Weights of a small GPT-style language model, trained from scratch on English Wikipedia.
Architecture: LayerNorm before each block, learned positions, no biases in attention or MLP, tied embeddings.
Training: a variant of SOAP for these matrices, 1911 steps.
Each number is 128 + 32 x the weight over its row's rms, rounded and kept within 0 to 255. Layers, rows and columns count from 0. Numbers have three digits each. The size before them is the row's rms in percent of the matrix's.

# layer 6 attention key, 576x576, rms 0.0747, rows 290-321, columns 288-359
104:084112167144118139119097169109064091101096178124105159148154117168095155145144132205135140105110113162103148120108131137156141128159148120136103162177145090161190153121134108119105131135127155128142098154058155147082
101:117132135150124114184190145089120072058233108085141148126115144108123077148121189060136122154109082089103132151186082146163152119089105174110140100130128097141114145078132146098103132126074079044151044099165165104151
105:115079112151203154139127180143186150156186157152145122148137140146104138157119133101097217165116105093133108131138177135148187124165117126120113081143136035140145090097100152088118115126061062166127200067188201092114
103:142159113103136077067101166151112119137159110123135147164163131100087081066103116166141131155153156106128145088098121064169125124095164105135159170104090097144105131069114148075196128118070199106054177153114143113103
104:113175151186068096117172128131127138138164143178195112144163109111144167146136175096135131113153100120129126216172120179123174125142142157134140121137107105112115116202105105103171142145078147175110082112164097161113
100:164111078136100087100142130099116151141117111149143111068123058147108155111116165106127135134185056146126126126117147069122140130077135173105112159105076201156099101161118114071169104089107134138134168221123090194178
104:146164056142102196113138113159144139158125112099098179163136146123142189134136129143103094100156084099177125130114122124129152150112094080105149117136049086084140148133169146111118056119122185110062142120156128202177
101:150095074144129097111151059162099073136141135197160210093082154097151115126123106131112108103159157163106044141097132093123129128071164166089165157137112118115070080124156119156173137147125080162079149117105117136161
106:110127117103114127150164049129143074085079103152129152109165156078135095105162170093118131176149157109122149074073072137115178163088149130154158117092089147129134142090153138091059078152112120161128066130167145102173
103:111067101100139155100150150054191185102086119166119126141171142089193095135143084142149117138174076173140155103095153128066178137103148116092117135138102167035099145109089143085086098127167105143139076116150147144167
102:119162141111090127191173159124109136133152136154126148167126160095157117112155143090105154094145111146124208121110102167170129141151154057099104039145120154216153151056118054120134155063108195160118052096134129099112
105:114133144109142111190082164150104134130152141122163134111116099130157171165087094177105145093150187138146150194110105178091151126128144079126097171156164155145152109134165148104130126098120122109113111103132163147156
106:148163133138137185180180178136075140111131092077211086135117120110161065119073057177102168078157227127153148136133135117074092137105154141098186103134141140099093152102151113182212090118124082120126120099105152070145
103:194145139110117131129128157170124096164091109101165126075173145091116131123137099167127129075148142125151060110134233177103134126110109097119059120129131122113145139138140137108114150065171086117104152127161137164143
106:130121114160121094123131125098174156196150206121127146139142109120158085093108160122144162105155115129139150092118174159157090167121112081130107125185099149109130140138123165173130147144102097078130160146086137095092
104:095164096106088142131119158117169177131113159144191169123122091069157099142091138137132135072144100182164124115157159139068156158131087157068132053109124113092164106109119115160124080141155172130132090112116133131138
104:130065086102127123102128142186127104182134123147113159091107158105149075069131084118059131117140130167167178122176139073163125094040109163138110147073129096122138160077139075085109123141091149128153150125122163150108
100:110173166151098143088090116129172100225129133167085129127143145093137073125157139062185133148120117113120133119122104115156180099150138136162160109109118127178140114122133107132069125136153147080116053094073201151116
104:210112093146156107152133141099167172115119140162171104136168125161131091150118090112137102151125151124140119123091108096145115121103134126121081095107135144115139071172122156111145127044194146112132126123158094119120
101:117139223170080083183120075154164102112133144144136160107087193139164110178114149132140171109092110143095167071095146160161103105128093169120116118142118162146068110169103122086086122096096094091098149178079170168141
102:082101166153117070180134130145092160122131143097112144099132116121163072149119152128161092129116184143156108159166114093122052140123136119115118151117129122159159153138144075162138148163133147101115132107136099134137
106:128087131166147045078096112131127171122166199114139075161163130201201101157104108145073091129143178122150160084110053134091114101127084086085134162109081117117122044173142169152134091030107122185102167173128150106140
105:142143140142115108083166145130141121142096114128137167127052043181118122145055094123153128093163175136120049130116151172116159119178174118104115057137161141167083120127158166126175103101189137109183189116163129104151
100:105174141146176143126145133124099167113162126121090044169197130118160100158156101125096130158118180063083138150125109157120128128115097049075122200197147132090077115172100130137062190090120138164113114139111125184100
105:045141162135133148097123133211158079110138138092119123155151108102173103126135112143149148094085141181171112171116197142120103125133147139139109114089050129097140095160109147115110135108132106107091124121088118146144
107:141093136127120173139151139110156123118113136119124110167147096174156087116092080092149113107131160115074137112163110121145125135126150126165129180092132183095101141090138142134083137111084081182098122127136122138157
104:161128158166150128149140088157094120105118114114134086125087132082140138169076080112112118188153122190101139139147142151104106119132179133139122078135152102117123084113139079124177110115144111105109128143126092066187
107:086130094159133111131095159121137181134134094092199173126176085173132173088132118186090156174128117101153135155130133149112132096155131132105116085140172183129141099126153134184153110174141113124090112093116125118135
104:124115087127199138118126066129164126083122142153139166109098131076090074157150132105145122145101164142119115083108118154207146104147133158211167109145168136091127137125118112099154108124152068177173121097151062153136
104:111135114120143109095196078087112089135063133161109093105134131137109185082146129234141095147135111147171175138085142063101113093111163118147132069188105167139157150127115101158121085102152200172105104116092129159159
097:146178117135117129100087125146147118113144171121092185130154164135171082087037123113100111138157140120112137113121121140129162081195107126159117075070134110092137099139153139139123138192102113147151138087108163114079
097:131154131102094159086133137147120053172181175154142155089158097155113153112089194130133125136122193112122114138111145161139162055156110124097093096111167100150139155110181124104158094137126086092148125057142120122143
# layer 6 attention query, 576x576, rms 0.074, rows 291-322, columns 288-359
098:159100095091112104133130119170144117120186217090118149142118159106096112121078162123156117105088112075145119155114166161126106128138120155154153137092145151116073135112181137148106138178172099087148141109100128084090
101:149092154159135138157110163167135150219134183120113139139112145156135104123126113108077125126111090108133139134085057149132119093166132101159109093129104117087048125185138110186140130179157147080093097136096150118144
098:126128095092172142142091110125148127094063097138156137141101124151115146138165125067157075123158151198120157162133113130177120097123144074104121137102101125126135128114037135113176120082153148147099135110135036125153
100:105145155093085154123138086121128196153127113201097101092121140169171080115114091124142158069113149126083092205136192143117102144147114082141090085100137136097153064163178103119113113102093186133115112154191153133134
091:154122126159151123125136125146073124162163141092115185179140165094123139143098103068129165143143164163164133082111099096108105167100210198135195183119061092115104165111088145096186131144115110174129139165101114128144
098:172130164129097183076107149137123096151118111134154163108103174155145137184170186141155140138137101111136153156161110106148170111105078162146146171046128141113121150140130087098108121099139214047110113129160151184125
099:132096111071095181148066113090112086143114093172157151110122176133112106082123061123155093177078199165146178190082110128116117101118123155110083151090157140120125075110136125188153171197144108190154068107087177203106
097:147114128117119121136085129156196148115109156097136126122143109097130102134145105145086131125140138124098141102140134061112119160129132157139115178089159100104165144072136146101072123180131098215143143139130112150142
091:131152151140138138075153117104214087105095181122096121138162149058129179116133053110142116103155099203174149125111133169173151200156080107138133156101150146048111180075189107072123095145118118103174124072133085144133
101:122132129211130102146109123108191125138138131146170088191161074149152133085107127163099114097144147102144145162208122119184116124137174149083139134105032132148118110135121093155099129109124124120150143111113122165156
100:118153139164143144152132145128190100085128152141140140121155118054151199129155154100106092061096144128165149143051174155158128078169135094099096123163145134110131130132149159112135126165149144166089135165070166160123
100:131156134109117056185117094206079149117172121169177116176133107088124054082129121176157112129207134175149178109063172124146161094135097180116109122150133202112135177084122082114152129138156146116135107147177123124116
099:125111115133184132107136142159127169106141124135147164029146114093106145126088067128152127121154157116159117163122146114155153190140099099080067164164119073125163078172124109179113147096098119097110142095105150119169
103:117126095121057129137044149170103136165075083112140149090114095114183178180185132117133134075139101112169165071143116190144118119120103125151048128166186152129114102042105131118077108174120131089150149100169153132109
099:122085146067086094130127133187121175083045126109096135085119165166108111151069105137110161131121140112151113121114137136142058166133069071191167109152116129127135035119136113142187157137096133063187116101142166104109
104:088115082122088123166117131165078128116080095153168147142104166166169126155166144160095101132119070180134125106142159122145043201144123063132119151108134122120089130151141114108138123083147119120159147124103108084156
093:037124105154131125158161185097106118144093162123112124205148138130135146117187141173107116174108132126071111133172069101133123113146123101149124095139184104139136148144156113140111071150151089120159143080156162128138
095:118120062106075121154092100110101132078112105119200142085069159178178154138149107158137133140171124113136144143085122056142105089122142117124081087169149113090088119086176160197056167130115150137081084177105069139099
092:158121182181105127129110078202151141134126133155128120085128145080191083160102056108144161129070153114119125122140121120122123121107177158106121099087137143152161170150060126155086131107123114134124086141145105171150
095:083125141135108093126166117156086137194135205139158139121170091104113142121102165128138120172147117091151106096142130094110145139103129092151154139111089137145088188150103085172141133178090135122073164146129178106127
095:154139164227120122162151127122145108138141136118182058143130155151165123141120151125181102158101160110090125118125154095135129091180168160074110102125152170112176115120101093158171171101150152140108126139102165122150
101:161161179144144066090088136174162093152175151107147059080113122147079148141128085138144061152114100137084144129134108105137178137166131171163134134125101086158064082105151118125103142192109106104116132141089180116167
097:152131128100167124075137087152160117146145099163115024152115148084159236113092177107143115128093122139137174110111126221101097095163129109115156193171089103108142152116182058142120208088090133152100075057146125129104
095:080128204077074121097094095200157106142130122127138110151120129119118095163128077161091172097139173153153215170166118181165147120111115158154123126074109079155132105114094153146170114128162129100123121108147112139074
102:129130137132089134167151096123085134143131183063135106103073145136125123199051110125137160108115135126119132087130129092129164124150090142193121112122141114104171117137130196140108067164117156157122119136136142107116
096:099184187134129113127102145139183092129136156119149104102161151123137068178164128114136081136155105159195165166159133128156109132114125117165116064068145110121135155026075157136131126150104089118117106171094122071125
105:122102118157141164108097187096157106139106167148147136137200074118120097129117141217093153127122098142165140177101134113126129116185069110120153121174097160130127168124159106159105157089107122096130127100172082142202
099:141091047112166151099116123114127171120089165143180103106134064110107097160146173156105118125165130116145134096101163145184142124110049149146098107141166113134091097136106170106125118126131074142175137147152139080112
096:136170189137109093171138114176107083089175106104087137164135213143100114058094161146127075151157173153072087110125134086116112105172122106104068062158133091168088154147100151183136152066094190121098149151109120146112
099:120140145123179110059127191118097131209199120153162095159123166135149103073122102176176136135115167100147125064204156092098109067075091157092117130115157125120134114120164140071129102110144165155196217098149178158133
100:125126117119118109121121204183119075170142134137101162088120167153112128098109133096136138160160115149156083129154101116071168120090180120136173136173120119108204163042090082139111048123093172116105158126100098098101
095:088075144121166180213120190197135156177170176154172081133178111114193189166101088122077094108093127150099196103099203086112096113068140155111121191125122184147088167147109125074162090104182103152139075140084110119082
# layer 6 attention value, 576x576, rms 0.067, rows 256-319, columns 288-359
096:120184174132070082129123136090150137124130124127146104147143131128128126080139126206118126128160097138125082125096118081156111145112148142112122080110137092163086129074130179143130162113050121139088150080192099125109
086:127164140161163117100218126178132124156125154131138138099149067129138136137102098132104090133159114152116166095119049171110122130155183112094130140181173189133120122136143176145173132155090127112120111170102161183118
094:125136141159198212141132094140158110121085127116053118160093178108152169162163111043136083136109171110119135117120133116151094143153160104080116125120077136156134193087097148131152090120112093135066115130105101165106
089:154117158110157054156092141132112086095122085128121107048170131138046138130115167099106159140180094116188126137067178120091126078117108140161150126078081123090057099169090069163173199089208172134068186169132077170128
092:062118132165131149172072153197110090158124127107158171087077163143122175114151141122142163138110178160142135139134154081124089103134141193122122118117151125110081211119128135084086089114217125086147074150080140119160
092:072140195126131117134129103111113131144111108103199146114125132092134108092156140121203206124104067184155185090103113125148116087077168142118132184156145132097126111151148174117096124127174124159153074126144097110152
104:116130137140156133121057146086148115156158146103153146152166164129152116124104151161117171162137110172149130143140121097150140109104164102112107113144083090117137163125141129115113131140152154152142158135128101162129
095:119068103163148097111102106085134120182163126152142124143147162110113164143135082124138172136043109068216124095164132112134130101119090171118179208109180151164161093068144086121113126127095109155120145139125175115112
090:099104152070150150087151201152158173161114144136133174156146126142172172110150146129127126177120124095131169142109104131132110139099175137063129167153072077131137176159067149075150134088114094069119093059091171136127
098:125110160088149134130118111068125139127091098109128121136155211120104143145155132157161155142087168178123072112096064154151135075105071116150150149083146183081114102165099162139141115138046123173113076124111198099119
099:096103152148167097118148119172141090123082178195102091136093041080087078144138115108136109147138115148165104133154163150119186193128075129117100090118136120123152176155124099060032124115123130100129127129155131130153
094:116118083149080124092095159095124142105106154059036098135134074172141174148133128200134137102127073117117100103091068168126171148094113159156147161100172161166147136099152134160137126150164121110128107153144126098111
094:121157183116099111165144141094168090136111118157150165158109154098120060133087151130114102096146082136076130140142160155147101134151128117092174120169133118149120149115096139132144148140159097138164213184141134177177
090:122102155169149137139135122080167148101037124131130152143143126115084115141094108174151108182111106127136115099119090118118129082129144109085147148096208163129173133052114146134113085065118118153132156125143155141154
094:177181085148119155148117138151121139128124126095116169076090124170115143137129153106123126177150147110148158095160151145086153149100176149134109096219084123120075092094153194147131138119127192066099079101168128030188
097:097169100142083150132084112224123142152112157167129136149171102033148103122125100061133083090171075149101093136140142166152166114129099136108112137102161181146118172179171155167097129158188160167084057112082119113145
092:096142114161051167116112113126121114143090121093161113076134160099133144181137184082059101184185142146089153091102100152166105093121137129184154115075049133132186209122136064148072097152157098095143102124093161145115
095:138101118146102110133124059146125108174119165150201098103136105116138138100146092145086135126149118057117138069097159161095138102075110143171133124072099156121128108110103089174063091077170156136127124103143080163096
097:117095168152063145139160100143150107150157106130072102174137138120138130077139119124149098107145171112118105103146097076102090123109134093152140088121124140161194102103109068086113146134129083094123141137117148096049
088:181126168110117100189140089150140153096122105121165140141139148097143139184108126154138130128136185135100166209155121119125084087100120129145137106135126148168071123114075158180121150146056075136052154171126085127148
089:150127084089133157128152069156143125130146145156132134139122143130161080070027126128167091083133124141119055120100088141153086124085039173099139051130160197121125143131137124179151168052065137105121088142107127085153
085:203129061093076144129129154095064121154114213104143160107097206128084142109116159136113168192110112119091135129154087161120141145083134124115150167097082085188105145111106179146104129120121126126113121115126109093212
094:116147169072099099107115159089107130118075057157097139078179127133143123170073169155095095151146108155122096165102142073111159126109169148131132075091080138162094131210088109039110111125130136082111160140120068197139
084:121139133088122076123175074114189067157174167186117137100099132112145099142100126159168145098125174117098181133136190137123062115190075073108187046105178092160091183157141098137076185117168121175101146175134142102160
082:131217094129179185144065143166162112120156152053093125124126140158092101155114108200118134126175088155132193166183098161129106147129125082146141184161161101157129116094159071155130113143061126147123123167135148118046
091:136144113123144109199135103150164124135212145140093146091094071064137188162130103135101071131136149122147102113157099149112149120148041127113135102168122093112105118105156172089100114092162108196166183127116163100140
089:152129103154117152113141137150143137122130142130110137098100107187136102122104142158135130108091174112174127158092120102070094086125133116144165107088124181130114129231115171094139128127149156106159126080132107102144
094:169115142086120146138069152073100067163185091119153117092129141122148159142111172104109128131121159148112080168164117113125118105187092111063131121121124102170082136159144112145132141130154100090134155160113163107176
089:119092108134100122160063072182137121093118083148052124128142133156161080101154147105089095111098147129130141194097118165083063121192052119165096142165161123029155090086115143098092121156132119179093191129109101098150
096:165103106174162104161129120162122149081111194099090097091066147079091145088126113100123080085115099110091110150111178129138156112088166191141165138128086209164135159136125088064079127135155160087131147137038140117106
083:140107151173113153170112145119154104126082160133145105122075119118179154110123094123110221110166111118102081120165115149119138136135110134099151161194068082140131154121132081086150129143211086053094059165084104112175
083:148182136175148133116138157130043122156086117151190116111140127079132149119109075083167110102143124110190087120142137115159105133114206124090133033110144164157093146080151176158174185116096133125077173168122137098051
087:111115113107088133108148088117141175177055182112102086138102084133142190174126113114116096138109168111106148135133109141133215144094108130126107138133177151178142144074133126120112140070114093157151095080141146125151
092:082085180138161173126135136150106101094223125115170152190161134095148122157139089105094109093104141144139170175080127110102098086182123086128118180126097103156105138096104121145105167120061191141106187144101132154126
087:179173189085149120119096131177182185179162135090088074157061139166152098144110143156148100170129197149150164102156150131075139091135147107137146138141163150155166102117117143122142052154191096109166126095128102086123
092:156156107127125174098089174088150145063124126118071169121155120177106116150113118136156125139064137132111086129132150180169154141128131167145111108123131150155087141142128099163136110111141182105119084073128159090135
088:148120111158143111133201142142154174139112153130105159128102121153104121123115122170116135142132071092178224121075100173109117127104155095124176133173164119102102151133144182198166119114099109071185169140165118100145
099:208127138142152130135149118173140121103149107158098126054073094134135158186054150125136117116164136143100147136142154153120150125080124141120147115146156129185111084151139179165093099152136164082155140124101156064163
094:114132142137188140160150140101149095129121117176103151100180114116179134149139128149133174140065138124148189130145137124151131103175108105109098081110087129168077104061138108123103096154057128124122173146139110134160
087:138103161215139179103090180109126089095144120135115147138071167133121109060155095124113101147117120150119103142156130143073117137155129063183143185203172093119176255105133136146125137126180125132139151118138108125095
087:131124098183133131159163108095064130118244124088116112174122193073104096122139122084106142123097145159146138115133170124106161168177150112141174118110140087074154108083133129162125165132192072221098138164172127057184
090:101110154162123095152137166124203145092172158135144161120128255129133086095151112111092094136147122138106120169109115150113121126120126067120120071145128102114111088086137150133139147079104168108106157100188101137132
086:117087177113088089112108100110162109148096123215183121158117130175103091119119090092182091108118092138171137111127126096141083129148088201044115136097137117121188056113159140102141174131143118151082124171091123140108
087:128164182130160139147090141123132145075115082094129124096116149110116113092047129111143117076115172200148117178106133131118107099059134105090152077190068146167092094158165166112162173116163131124127162149089137140135
085:076072119108141141140094167125092143133146155125148116133091139173100112160156130124037153142119126116160098094102143124121137127166130116121129143085128108182139200159088071088074106022180084143138141075066090177158
085:133086130162069153144103061173090085102150091141196114113138136162097139125100152142119128096163169114112115136120148111099103137156164093128105186150144158156129188119143107082157177178155159150102145168063122126107
087:095151147105096119106170159151148186109118191123144176158136138114104158122120109114185115147071154097167098115138053140064235094127070133140122153118085107130134094109152151091128128132059117167176120132126104103107
095:098118135137109134157099058154109088096147123121111140085144173137138111139161076130100098142147139148126166118125108094124081150134124098119132123113118093189097132122126113107138088133105135150117144138164144151115
094:128101131105134122144126075129121126110115188121162114134089065123128101115137121154127121152183169103140155143155180148081131131114178124091134077120139141139114087109158134088104112101081118179172134169110140119099
091:153141170108106129120070134161134131087060137078148138118131101087153118122115164079101065148160138096093076138180096137121177144072095095131161138161074187192128133134129120167102094144178123132122145089130127122120
097:152120106085121091158105132165133188088138125133148114078116111141096097103115126160062120109133104181165098146132118157125204143053121153107110157072114134143111103102164174118078164136188111094112119069096146163147
093:074135179114166118128106120115125134122101152096136116045115104080164090171125098120137124120110144113159114150152127136130079123085118140104109128120116120108122119127137104139139102121188155173107119083180146177094
082:137140135109149158129079064143204094137067152087116130195111081050170129074134124109092095100203156130134152129109077098120163109135095177081054140084155113083151140074122116175142137097202155138109136138100128159107
089:136128079170118170148148158103132070079147176218106120164109088134130112098132074081164100170087111119118131168129124179103070152167037145136096099122141109159150137099138227128129159132129097097101119147139154103153
095:159207134113144091134111168087165142117125120134164166124162112070158122137143143103100134102118147110175078165125146161111138109110158132143173164189188177091140114098109170119170077158162091167109132152148148115086
093:138101104043128161132117070123077133143148151146100082100130136064127041077125117188191054153134095135085106145109085130091141158096100140192065086131131125095103162148149074170135138149097098078068115049129099158123
101:163105100172099184143109185093113088107145169115195159151103034118136154107125153148164117134128096139133140165125131152157115141126169120130179068130111081129109151156156132185181197186137131193121208098155103113190
090:047249133134081097111153130072093131087175214137096176099084121140105092182097153147122076113132092156161149149071142060130168104148093114157133121181162127095232206122149101092134100107207107118144063128080150135093
086:121072099131153145125109146172102182105132184138095125148116101154132138135151123107174158139129065118102150158134086136121152169147137093164129067111120144066142130139161144138122213101168131148114115148184138171205
088:098160188144125167132125084163148144124149107104079130097101106129172081110097147145172123097121145099117148134146097113138103126152113119138137129192123121146111068129160096139108094122185181135045074106206110129111
088:121152115126143110114119171169114196117153087130159146201134156190105126156138147171190084153131108134220129171147109095174135150127169130032143129179162094140115090138102125107100150108155143113107143124133127169094
096:106131105178109109151114140081122103068124081132138054084128140129106072119139163126131140094138121089070129060132082110173117169143117125066071152081140149119121150153094127162189089091112128118167161155115141111087
081:103099110084202172120144172164099118136167127170211210067132108111172095123138130115066139201119137155135100125119156133108112156149130103143083108128084076073141211196125102156104121164092155144079143080154124147153
097:099115156118095108118124101170172151136055131127164127083110066137101158155162126128122102154153132138152097140117118107088100095120092064127148111146135121085126123137172150107098131140129140112155135100126149097053
# layer 6 attention output (transposed), 576x576, rms 0.0554, rows 256-319, columns 288-359
096:125101132128169125161171066085130100148148145119068175148143123112127127155068074097094132124116195110146142141162106129072156094108140075115165131127111122123164095178130110122147141152153162191165144121153127115094
090:095111119116104157132050103111108144114127070122133111155132153116108108103050146118146123118085131102141120123124132096140115147126074148156121104115109062107178129078133132126131112124204128071168170192088115116119
097:159168152096071028082112176155143178128194135149133126109129120159122118170153162116116163105085124101141142138166110104152178140131080071161154099119117097123125129068166116146049096148125144130192126162155138120113
094:076119158149138200061103143070056150135094166080100139193117107169142126155153158132131097116074131149102091143206061135130114130134170142093104108096179131093120174075205185138136094135073128154128108121116188121065
095:155102151102107118090151140075144174101139092084103109112154115093109123073134183143076133126152047142097113098093135163101139098143081078148154080140136158144151116070075129172126198183086116166121147161188121124134
094:143080118141096128144115119087137165093108132165050122109138158202107136147098133134071073168118176108109077156117088112121095125118133075147145158134160084182112130141144092126120178186210111128081190086114185125108
103:233134097118154124131146118142119154150150123098154132120116117153125187176088118059158156137166171082082126166102168140126162184110134199196146211153193165118106157145141156117090160156094101080168104120130180080077
098:115198107099050104156123087138111158099128143107108122107163136164168133183134095150189124102142153174142091146105135153201138181088098080185120141123142114123112144199097169175116130097102101095226102106139125132123
095:137166127194073131130096137139164141097119145168106114137091121084102156163178066127177170093178084115112167124172093123154129121088064098179083047097141163129156118149186104139117101141158126092125090120150126136016
098:160116061118070125110164134145174144127141162181067149127157122087120122117090072160116127093121070113121209091184149117126134159188160126169136170115094050132197120159146077146123158142162100108179106098136100092096
099:163135092115136154102151108133140150071151142120190137144145203123162167134175166122117084175169127135112122125091118112073101109144155109117118191145110191103129123089141111142153092117151180137157186106145121162073
102:159120122100113196213139122139154099163093028167160144186113141153139154139162146121095096140112186123158132123134155106172171100145120105110078081158127099148069132137116135108109153147129121124094088107107132155183
099:144111118146161106119164133102085142095175142111179104107127142164143156114102082132141119100136122099145167130097128120093118137149148134112125171104125208125127131179109095120107166089104100082104132123139059121106
091:134215130116121118189152127117086078180135118141102127152134141126182183134140112102075123067114135106091107113117173154123106159187075118143094129157191083186087103110081104110136153171127105099137135119121148121119
099:114125146126113125123138123081120177132103119144114048136138175063172151046145117148075102096123160076127084122071063112174167085122104137090060139087135106161160125181106124078092147118144138172129177159095108202133
100:161072177174123148089158119145130077140177131107163155096137192182134175092178134165156121117110090130155102120123134112149130113131129188155142046187074119131212090087073147117142135126185110165126158109118093126105
096:137179164142155094107135119148134147149114113063082079127111101112124090151114075146186160110130064127132083132110123138080173174110074095048083106180159137129068128122125175093136128132131124151127117087175079145133
098:111068145116180116138118139104100133133162126150104110123108112151145166108174146112175124125163088160132117138168118161186145178148107115123084140183156116123130113102139180109208171158147055130126092132148210178137
100:139157131122159108141168104072118097130092110100118157135105174132092168158074172083081088126136106146108123093134164133153117075139102131085123124123162121098109179108093173173149116106084188181066132126153150062154
090:125115158086143111108164082119081078168146115160111117079100105142113144147163135114131082110127103121077140094091152144089142101190177088115088123122110114093176125150164104116144134102150194141200150095117163054123
095:148130117157144146180089144082110140132181121081102098135132096132108155128208093102064137116109162156107182118067143095143149102140184186200131089118118094140056064122172130108125111118141140161127124156130165182162
090:151156105200134088170150192117130158130186071148124127071123082143142091175104111166119149116165175138126126129145109103150102101183151204131087150122123153114091076170145082137148128111193143137123155174145131139087
099:117094117203182098173134116109112069120106138103139076165103171107141169172099084108065100103117116088101130083106140190154130169119120120117110101178197091126136116068158130170108089121157135166090092115092171079140
094:136186135171166144107126162138081138164145098207165155112172144154075103048142119085115080173057074134155107174107112145112142159103119180101132166138059188110104079065110096134161176096067155174143156134137141134117
093:144101190095112091140191186126098191117121121160152110126086042101070090137095119084185125137114189118151113108149076124050101118163087184153095100138087143117079104135168165108127166125249150165155147139154109138159
094:057134222145114180082098139118078170134124113152182029116134149142105063118128100105163140107106101153127135148162120090126124155139121145118120175066112124118151138148103099176147097141149116123088102196141117203168
091:132142150147101145124113102074106078149101168067109169144082103170140129098142103168169054120130151114109150123166130176143141125137117102097152129093096140131143166094174116112135157129092129166124146126082123151087
098:147129144128126095134193097171112150093078112166071152142167057161123117135133074125165100139180146134078160107063163113106178161141125169126124189116124122111164098128127127122193182115053183079119147155127106131125
094:078162135149140138108201137034170106115082129132120117069170127075117132130124128189164091079112135112139051060147148103093127080121146166110118142055115151167056215170077115100127126174108114106066110116121150148139
100:069163097127137175096104175104091152049074130130123175122166112080109134142166117166125152107180091159169097099078105089157177133142075091152093066080157163108125087058128161167082045161118039088158071094118131148088
093:091127128163152165144080119099172143135198086138143108135211148124075172116141139098139078142140130140112170095208141065116133151117173115109140174170214100109118112120160139114104134156060099153142150117164091118067
092:105073098107099118126124079134058185078157180086127168133151122090166165137091172102074163168093140172075092118124149141111074093116105112179134146190098100170153075178109115148117091151134112142124131090124115153115
090:138172172131175115171188077179186092153128075097093155110136206136089124075125133145118121151118152148179091080180126134082124141117130114170177174092114132107144100139093162125093081159084096101136149168179097160137
098:185156080115127079155097087109156138077088143078121142113135126186090133081117161128121219191168081115139105140144108135105097158136091127126172108158153108105138108128127094066106121199156065100147063116150153067112
092:085078170092100120126146149117119110095135095150125167081144138064102133150119110141126196110135108122171085154104058127137109147159170172073104105122142097105124103115141098106107188136051133129105172126182080185113
096:148097124171162139137175068152035114153148145114165168109138137120166166095239087117123155120148092110147103170107112116138148071119106093101175104160158106117147126116163172083129139115152145131149133105042078150138
093:145159181055136141143098110100132091110128120123110094140134094094212158112138109103110143108112144138084088096162126137163111146115174138124108119140068124114106077145123133073100112148134159138068121131115146179062
098:133093069138071099127137176139170128126074156128134143138145118076126136057134108120079090145121100141136117058065108116138057126189140169074095093162177098091113088096163116148180105067108096122109126173052138189141
098:114131107103131112171129101185105140104062143154152104117136137148105086112149151090101131131165124148090046197082104099078130144085093149162128154167172123169147128105108138170181170091118149126120135147073127138124
092:139111137075109140163165089157135138110144129141113139071191120119136157188104157164158159114162124145100138170115151118130132092151135124126137107068126121162107097131116106110168126177110123114109113133126137122151
093:108093113065121123117101132073119178151094117120130153122164128144164107140139089142168132139088113107077122102117086122128099121142117194155114153148144121153081159172139153117129171162089203121172137072129088144085
094:148159086103155159165137111160118140193092060097172090086144124106089088160079179094201127126118118140140110128146147149078120139130122182127109159126064152161086146125132141110176142143120171167071136132047158123101
093:151149111110146150127168150168148124103137113113067158118157115054172166136162135159100101125142073104095073111110161110201167164127133125212154163104121146154138170123104097133118115165101140080134177128152142132112
089:090113107132139134095188160068125144158158143113142147175107139130040079105140096156025109163135134138148144125196105140136140121151174149191110160112166118075121153118140102147075120191146132119169189085034132089142
091:084118128157157086117087096107121191108174105147108136135120111085074068135151139165175121170166115137158056104134163129140106109075145140135114105130130065130136052130150165131138129182055149140104105179164125097120
090:078178103089135135140120175102094184154135109026084085124129140150172123159138143170142081121148080157057129126145167106125089155124099176127149124085156156128183091101121158084140111114105082048149121168174113132156
089:165150090115185091181093131126131171108128047123141123150126154130177146076178099126118183082152174126131128161130211124137091124114161149125106093140164149122099133153170115182124109121144185094121161093172152134119
099:136091146133106104092091148113179141148104097112124069135096104125116166122109153199130182155118119117099100110164121137077138166127136105165114179142145144128159126098106112159125144098137153076136109126101073105162
095:129170158146144152141111158132127117124142135153139115151141101072089148134129139128181182158120120134111138136135105091085045133106136138066109158157110133073112172106098125114104143123147164078147117145122144187131
095:145130129129186165128159164151135106137147119152109136132109159160143198106168085151120172110115049119127077104140217088123137136139139159101138057128155130054140170126135113119176145150142142098069095161167144126100
100:135131160153123142129156144076106122130118123177080132114103133138193130106093106151170097112108183053144177082162137177096114156117157132144148135130160163126097151154153124114153146145150142141131132122156108124108
094:083161160174153108082117120144112127143107164159127089118114094173095161063139171075124046153069119135071089159178121155056163124174150127159207134135141166127097132137092156131123173124083169129100138111081137086138
091:161147171144159128109116123180141182107080130147098152063103149124118110141147134080176217124062092122118150161136095176125070131128116147153193125165092172156154078128136159099163145140112088110127107138114143161149
093:124149255081140118111151085201163187138120178103147140149106135122140179156145153170128126096127170121142106075126146084121126107148188108107130123082062163111185132153115039146198133092141147161129125139158074103148
099:153119104103165122098090069145150095150174110088130141084113097149134121108106032162148140135103140140124154082090115129119121135153122194122106138125148127211066162215124133100074207157124164130122142171053119150091
094:112131157169117141080166132105136125140159101172127133181113151186114163105095128086094117139116158110090172148145117113143063115157123107084174130158059095111113059127099099084130130107140133156146138191141141083147
102:133150147101146121161137092105065094198195082122092235143210156196063107138118099120093118109095117191163140082127156103072129124133148131146165130226159123166147109168106165088157163097148140167160128123107137182092
095:090073116145165156107124158084168167151097076094125125059143155135177174084129109119139167144126060080101075109148121165039102156063153101104131087077153123134082090099129095136112139173136083168152145123131135146116
090:165111162165129189085059129063103075122062169149142145128142154132124147065178122145142068123157149161136125121179113112142104118103085156079065156112102153134156082116082111150133052131149149179173137086105128142162
090:168096140094147067135139199103086041126102112111182065125170184133082085075140108127089115123096116115152110086100120115106136189121177112118168124140152126156142165135075122124142126119077122094148164220023151131169
097:148122119180070163118114134072090130118148103103127044055162123121140097166132104129165142103119102150117137119139156139165122126101109119160159130156116181138153156117165118119146118168146123125137145103146097066122
099:132096104119183110103121077114137094163096136112124197158150125100101146151119109174065112126183166148214129083137183162151081097063162136154129130160167104136144108122157098170140084083154110090120104153125110125115
091:123103137158078086134148147037132186201077175137101097155134094170104163105111106138144115145130128144107219119107091109133129076105161133136218154123076152145136095085159115153177151130130116119147115122117153112076
098:111102133119139085121121149123145087127131127120076142147172113078176134114084089178108121103116128098099127106164128161111144212089124137113157140158122121131134094133152115115138166125087082172163082163075088170117